From a checkpoint of a small transformer trained on Wikipedia: 10261 steps.
Each number is 128 + 24 x the weight over its row's rms, rounded and kept within 0 to 255. Layers, rows and columns count from 0. Numbers have three digits each. The size before them is the row's rms in percent of the matrix's.

# layer 13 attention value, 64x256, rms 0.0414, rows 0-50, columns 128-255
106:146115116117141189125115134082152110113150142119164117121140149133099145149114147126118128115121153147148163155090140158140138156138126170134112219111130128108103110096119111120113107113113139167130113100127144144131144117186146095155098162079188106135113129130082093143127105111105145125152102137133145141147144099108101137121128152133113115189098166097162139122114126161121136109131
094:100127139181081122122130140174168125100140110158143119079114139190096140161118168141113107137109105096143131093107133146157127190140131086105131157118138120066129150120153086159130127090170126111082149133146147150124145126145142127120094089140128107120129116098116156148107116133147144096115123131134148134159146076172136152130132109139133139126111090132092177112096138082148121134114
093:171099120107111063118098134099145107101106110096101124169136127100067145148172123077122112160128155124152172129098145159126122118125140131131122133134129126108122150142145135142137109146154144126100092097162166100146116108164131148126108142113132101096124167085091173130107126069116131129128093121100132134101114120095131118154105109119148152125136177094120163137130083144133119159117
096:128164111127151129132106120085120110100144106139124107168145123108117139138154176128135169095069134121104130156192139162099141118100128149142153119114175158151098167122106140118120140162130127138127104098123168128145110081150127183130100105115093178168114112159143147099142118116094103093138080154135133150080129084169178131118159131142161127156131138114140130161136161131124114146125
095:133132161119147180157123141135135108076095137160108096170110134130161072113098126105171136141126139151093136158132064142163179124112158113097166109110135152140130156105114124137119137156137098105147159139155112150128116135122113193137152090081142110172101110122129109123129137116097158091078163122146126157123152102079164135119116101160115101098140137127144135156150153107130136176121
104:088170103146155113105101145142148121107134147092079127085138105082088114157123178154120161117125076138085104128136136165107099140142128103137114153128143103101120114150121146138167110088125135152131087149131127150094108138094103120157139143118146132124161154110117156120166111101131113116163131131142149105116089128123106156126171134081172096087123153169078097165134121122120156097128
099:154169104140153133130131123101092139129103133107163151158120134121109119155185139157108114110137160119126114137137154140154125152183134169123113109151138126093098136130132128109093158169106102145131065159103102141139102076148135110117115138109135137121130137176122125155100128122162125108142098061129155126108134089088142117146080121102162107107143130113125145143098112142154138155136
096:123094113122101130136126162128137103135132133116148117177128167095139123145107089162079119130109184125132114088135090117173128167094124130137130140138133126130111158130127096110154120089124134162072129074129129136123114148120101101136128153167120155090143121088145119148131142107149153132139111154171113157104134105184126122096151125135115101124160154136101134138134117120111111170133
101:117147113115144136144134114104108088137106105139073129141124156163101114149095126130132113102127116078152155112150178127115123141160104086159117126156131138130138192103160126122125070140123194130138138133093149126133106125150137110084082207108114091145103161114125131169118109159141085140125128092112136130144127067097123124144132116155124102132136163168113168129160131168113111106122
101:136149137104133088141122153148084099187133159160153145127117100178146117085101148127107137131135122147136131120186089131120130120148106133094113130142134131116142124094114137106145131124139101140107155126118096120140116124129137112130121142094145098146104106114132127129165129132133155151075132134109105079141139170149124103134107135126141143126091156120098115148114154151151133124066
101:159096164112074191139131133150086103157122113102128127137126097170116146147126144133132086138078120132118155155129122121124132122117127109166123106129129134111141081122185113158128107096122168121109125109130143117124094117134114169124119118124177155121153125142160115144103131057068161092156128129106159154117103156145123146131094087137091143109128104089115095139127104150098149140124
105:166104156141108133150146112129123097117105122122076128119145121130115093108107091129139100140109138117143118136142093099136140092142107177146129088098124134097123092172135153116112118114169117118118095157139134126126102150133129117149137115131136104130135112139140170115178136125143163146157104159148126139078110148167096143148152133158098128141133163153094154119152124092132136100125
097:102150132146125112141109127143151084086170122144115139116148115123114100121128154115111125058096145118141161138123141161101110128125125182139119145115130135101124149152103111136115142131146112139137120127088117149143143129166104116133162144139151074180135154137135176099105138102143141107107106155102109152134105137086084128145166110116135145090127102156134100120165097153107159140115
102:115121146121137144137147093149152097108115122169161119054088128123123145148143152148132135102145115150109139135111098126127115137153183159156093147104105141122122170112105121121141110123138147084098073117148134109092137105104113125133147124137112143093118117105144145141107110134112157115111121137131153161164109123129056151117150119087148127129117109131112121152146106128118111145119
095:133132097162133128116152115123133132120162110099145134108141152095155142118150131126120067145141153126125145143147145134127107156140100138139140139115088111171117119148104126117082139144101123133095150070103085105106149130130113104114128120145152108130127119129109136108147146159098096125097142174143085144160090137070083145144153131074199136117119107108119122086125124127160124151126
098:113162150132100142141135139143111121128106153168088103075134128161113133127142114124113120115126123125126095129176163137117176144112105108096113119125111111116090138112125160127166119120117149161132137152158109145145104163134133106128143173150083119115085150106172122131119121118151110100126091174178144129157102117122110124144126099155116134121100140149133129142098147154127090118066
105:111158112135138111147114175126123133151103127132091131142155136158129150065100124107142140112116123125124094089107136176126119084151161136135136164117090140155121086175141122146095112133110155126061093127116144135142134158109102169135140060172156156164136122118165135143152120104121184080105128156112079094128133133118141134148112145129069128115142142090174118144111144115107132138137
100:108152111157085103126093134121126125135079130140119138106114146122148095086137094152171137121135136120160119154153105162122128132098134160108172138093122103161145132090161164124096121173134087109118135101138142175128112078090121127103118071124153116132098149153124129132131131117173130119111126134117119143130157152142120174115172131132121110187159122118131114118131167140156150132175
104:107112158089145098112121167096121116129176119119164136128143128140138101088110097127147105132143130130113118155119145137121150145111133118115114108140114136162121129089134127169130154074116125109114159091114148171155097165121158110127136128126125116079113092178105131129142165103099163144168166115156117119125104201118082144173170091138161105122119136108175108151112116144128129188120
099:166111130113175148112145155094117170155164120149145146143136192147091166097163098126123176135103113146117146097145117093143166105139122055136085149084120145098096080150118097104160128097144124110095115146121106115110139146142114128119142133148135122146121134101125113168155138108115164124098156142125133156126112123115113129126139113117101122138099164123114117064102172093141115111134
095:126107180103127157084124120114152149110166107103098126126102137099108164118147125133142135122094177116148128113160127152144128141110110114144135090116118112167138169146136103100134139163135159153153088092103146142162120195124171118142176163120108154126189094115109136165156119095123144071154122166129146148087151153129155126126171120151148106135147121135122100145059145131156119100147
103:124116103185112148138122125102148152109118134114147152137096124158163115134131083162108145167125138107127139141133128095079154099098153128174102148157127099120115105144164164092128117135113140144152078127170118083102119112168117155137115138147121129121127134190099155128155102086115131119090099111180143144133163120121130106129156161124108141123097114127142079130114123136115177121125
100:125129116081125123096140122088135130131135139115151127124176128128105116109154156128138159114107177149117103142175128141117161102154144108115095083138124138158104132156120136144128137137136162148129119126122095126072168142161169122130127131108097152167112110107138143129131083135155079109155148149124137166170161146171151116152114093134143132154149135113143139116115097139140148113128
101:132084138161112104155128167156091139123143147121103090136186133092150137127161163146079111138139119051097104107087132174134080109074115121159142117157162137144125142142114090112118085070134101121111075121126159115118130104094107152129124128115147130146190153176128106137107128141111118135123124131129133114144130106180149115144129143149134131128134150114142128123093130138124113150138
102:088125122127166106133087095115125153087087128124114122098119125128156098117153117101160124104149130161121101096105104138134120102090135126177116120151108134135101159151117078136125165116176169123095124160140141143152112126117110088108104120153070149155140112152167169124105164139109123151131151133102142106123117145111073125132123120136133113144120154127137137139160176123149133141132
105:134119126207129113137154139121195140109108097130115131126158142127145087128124113141133174142174113087106101152097107136126110123150154102115211153085156123142115107125117139111184127111098156139107121073169065144165126169094148128116155166110114121136137137141122136121122117127090129127139155110106093110132109119159150164162165087083078103134098088131130155116147081149149140087122
103:150112131103133169107163155108099135188161118171138146160157115090118140161111139155161135074109116141131140120122097068097098149184127152113119151106149152134127123101159096149110070138098186161138087134101125177166139144141146159104118104122139101118111116115181133108116138168112121130139172114129076113108112125123147115152100151125159135098157120096130110109143104123126126094127
100:151112120105150145153095132095174080097126160086160117097123119102129107106149154153098112099131139116128111114111137145118154163114109135134190120119147143093116157118159153125113134132134130167127125149126120188117107116163131134112138117145162114173095106159134143162108178120163173143105130120177155149090156115129124160110170088140134157142097118123129165100172115125148103135155
099:147134083098096114078121135145129166085073131120110097150136130113132104144142095083160167141110148125101144138154158162155128137150131123115138120122198144141129106125134144123154173110127095193131163106115121092103120186144106093129115131112124151143089103136121128155133103134111169139105122102135119148146153165164106144148144160145133095167095092132175161126146165097107151123124
096:103144137098103155064105125146138108116110132167150136148129139136122150135106116153089112133145156141116110118156158125131129106094098149090113130126137110104104175117126115117132086145170135115137083098117125147101124167157131167136113143082133118144159108119113135111163123149103147156130119111137164096143129158191141129146100153096106121135145143080104183137158182125125158104096
099:116144139152169119105156167134141109098089164117138162110129150112100189119133132144159150110127129123119161110141157175152125150167101117164168115094086122140137148104141095106129120118124140088119123156148123145126148135115103124130148117189140152143174152098168139132107146114155113125143179147130157112129131127115094105130099147187139147118134161108092117118095140131126125054135
099:143140103124182085133139131100163124106093141140115126139125111164142121129124125103164130107123145130125119121138128147124134135155093100160113163088142137103111141116158119164172124114133125163137130163115142135113129139132123113137135122104114138090128162131110128118134065088147150114143129163095125118171092097140127127160099155119100094163100116079065185176183111137118112151132
099:085125151108107147138105131122139160131166131165141127112139177105158142153122155124139160139154114110082104086126099089099114109139154137112163147143135128103154150132117118068110132139125177134105141174149116126154166142105156110139127159148101199131132173182179107100082147187152123108136126120137163118108129145134101128125123161081150131103128082123125151108105141156114112177139
097:129144131144120163139100118128158154136103140131128157102153092133151163150112115139135145136098168143127119165119131139110123088091146133149124134139089138176115143142106098143119167115077142091121146092143088151145152123110120153112100117157136140159183123153127135156149140081060106173099126154124152138163125111148153153163156076077118134127157115131110145127151147116142119115081
105:118163124120107084119152121115162106124131125118126105119107135125104126128103094137133164129129090121121100114103129158106143125068147179085138109154134110147148161137105104163088061085136114154102131137159120148141133107110093079143139138091115130137159166127135191130134153131101160133143139107160144143122171114101184139133130128113157100088131110143099104099146149127157056139150
098:122133129159144148130177131134177127104132114142144121117121118154142155110120166153122092134141112101129119134164097132156107127121132117139166178112134120119105150088119118164113089155065102087102100120109151122177099111150163124127121096127135109138128207081119118143121147107151141085110141135130146136155144123117133146143130118093127087108127133118144122113185122107106107146111
104:125119102119118160158140123128139156168151115107153125119166156145085111203132106123131150113122123122127130079088114135139112123127126094144146109128105115140111093116130165101085146145124119117071189137132133140147109141164130124142087105122140113121139088113138138107101102109106120157090130108085088142146166101150117146146165081093101151128139129141137153099123116128167131115132
102:129124140121116074136106123158149120130155103121098135140083100121133092165085128125141140176147167160121165156116140088094203139099107164134166156078153148140136126160122164172161143143159127160132133181143172118074110108130152127101138144122138137093144132144091134106105110132124130139092124165108134112136134143114128150120079136149155130106140106168100110131114120123128088119128
097:088134146091106154129093128169108093124126154130128153125113138122114116148131125115079134142112093146134089117113168133123132078158108130164096141151108143110131138116129186068141117130155156078169116135114181115137137107108135103138139129129060122086084103114081131107116111090131153130126161126143130116105098090127122124123146201115161129129122115162157129159131123130150162163177
101:141099174148155135124108084097118100130072124129142144117069092136138079091094164138116149137132140154157096124179130131102107151131146129132106160077149125117125134142153120159104122115128129154105139131115134117085151118150141111104105153117129149146123173131116100093071093154136143149148106156108144137117134134132132157165116102127125130155154126165131179115133093102117077119122
101:140161141111161110150079139128134097146128151096170143113112133081137132126135132083090100125134130152126149123119176119108132168104121111148144064119148108114070094162118149149152146100136129166096128124135126116131130155093116147146146105168126064107138141155122155064125110156120133105111128157124161116142169104152129168138104119103126097148137161114127109114140123103177124138129
108:122112122171119123139100126153126104127100139127091122105151097173100102118148168193118150130122147106183163123139136115098132087161125156132126099097105111176106147123131131131137109092109114146169149101072161140126117087151117190131123115133130138142121125117144158142098123110188113092107126141162120111146156144105138118110113153111142128139140149099104186101117111117143151178107
103:120137107154150162136117149109152136139150146140136120123126141152145115150139112111156117172116110098182152141131106149097111145122132150088127147171125140075096104150122143116102140155105101119121136128148163157100117130086101148125191150130141128102100117180187151137149106165078122116118094155145142157108173139156154149125088127148141143095130129139149096147137114114162074128123
103:159135154123179153168133137119140103132125155135110112157127108153151144133161137085114125083168146120118084136125145141169140154162128176102174118113101130159139118113150103127182082152128128120122124139150075103155107122116138134111166174099111141126163129106094160114129162079146122139130110150153133102135167116116140106114122118085145083111150107170141129129112085127113132138115
099:124134152106161145126124121143173102122139106142144164118089107099076164162097105147139143171128147133104111083108111147100097124160114087195141128153148105111127137087077114094111134104165096155151129115149135158169176120112141097124122143131127101164160131150108108115146117147139115109146124125123161100144118121162128134136129145093129123101164125117102162141108144115139184108122
098:136148134129138107161136110133145128111124142145106169124127090150119112152140148129162180143128118121109139160164109135125176127138117098095120124081091105117112088144152123106117123071118179156095128102108152134140118148139118175106136105139132129115121107098096105118153111126130139178091090100147086095186138083149127153102124101156096068111138141157138081127097141108076176104085
099:103149134118143161129149093155110102148063108101133152121101117128139075117135159115102133139121084135184163111121165154104089167146179153112152159124101132104103123108124108125135103149147145132133149163117128050119078121123131164131179104136111094124142138097135117108154069130143117124129140132105133165086148123200051120075147128101134123115155098128115141129112147153115137094114
099:134157110130125152135102123115141098101104144109134148115132184138091132170143139164190107133134119150145114146093129081140164116151122139097164109120120141120148149180124128123116084121091100114109125126135164114084158152144141135119115117128151134106084108151105123146099159113134128136116127075154136161123127186147121122058121070178143127116142103120128159128134138134160110124145
097:116155124148129168126104155140117100126110145073114119127103116114124141157136136118140113106135112124163193138197141138137117139098130116124071151100151118129139117142111126106131147133116140163134143156103128139123107140108153139114100126100150071084173116118105142114120133125139113138138126125121136133132138110167080125134111100138145087102109122117147136141132124128102167149121
101:137112159134118111140146139126107129156081126132139102133123127169107143135110184158110136097101071120178161105125132138117161105141105191162092123089090117168126116126100108120128089165126126096149130148117102143102137151146143160113172115152154117121141086130119135125109123077149135119124177079082112109158134131103127113118145123144114117092140131179152131113096134150116139102160
104:132154119128152107156129104192163130096135130132142154125111105129114146105124104105168141109139116149203123108115146073147135127112157135112110130154112114143150117195133157133147099134140117145120132161110119066110113093161118142125122108138115123159156164102090142098096125145108120132116118106133133151142153141144174070165125125139144183096168131122121117131095149098159092151082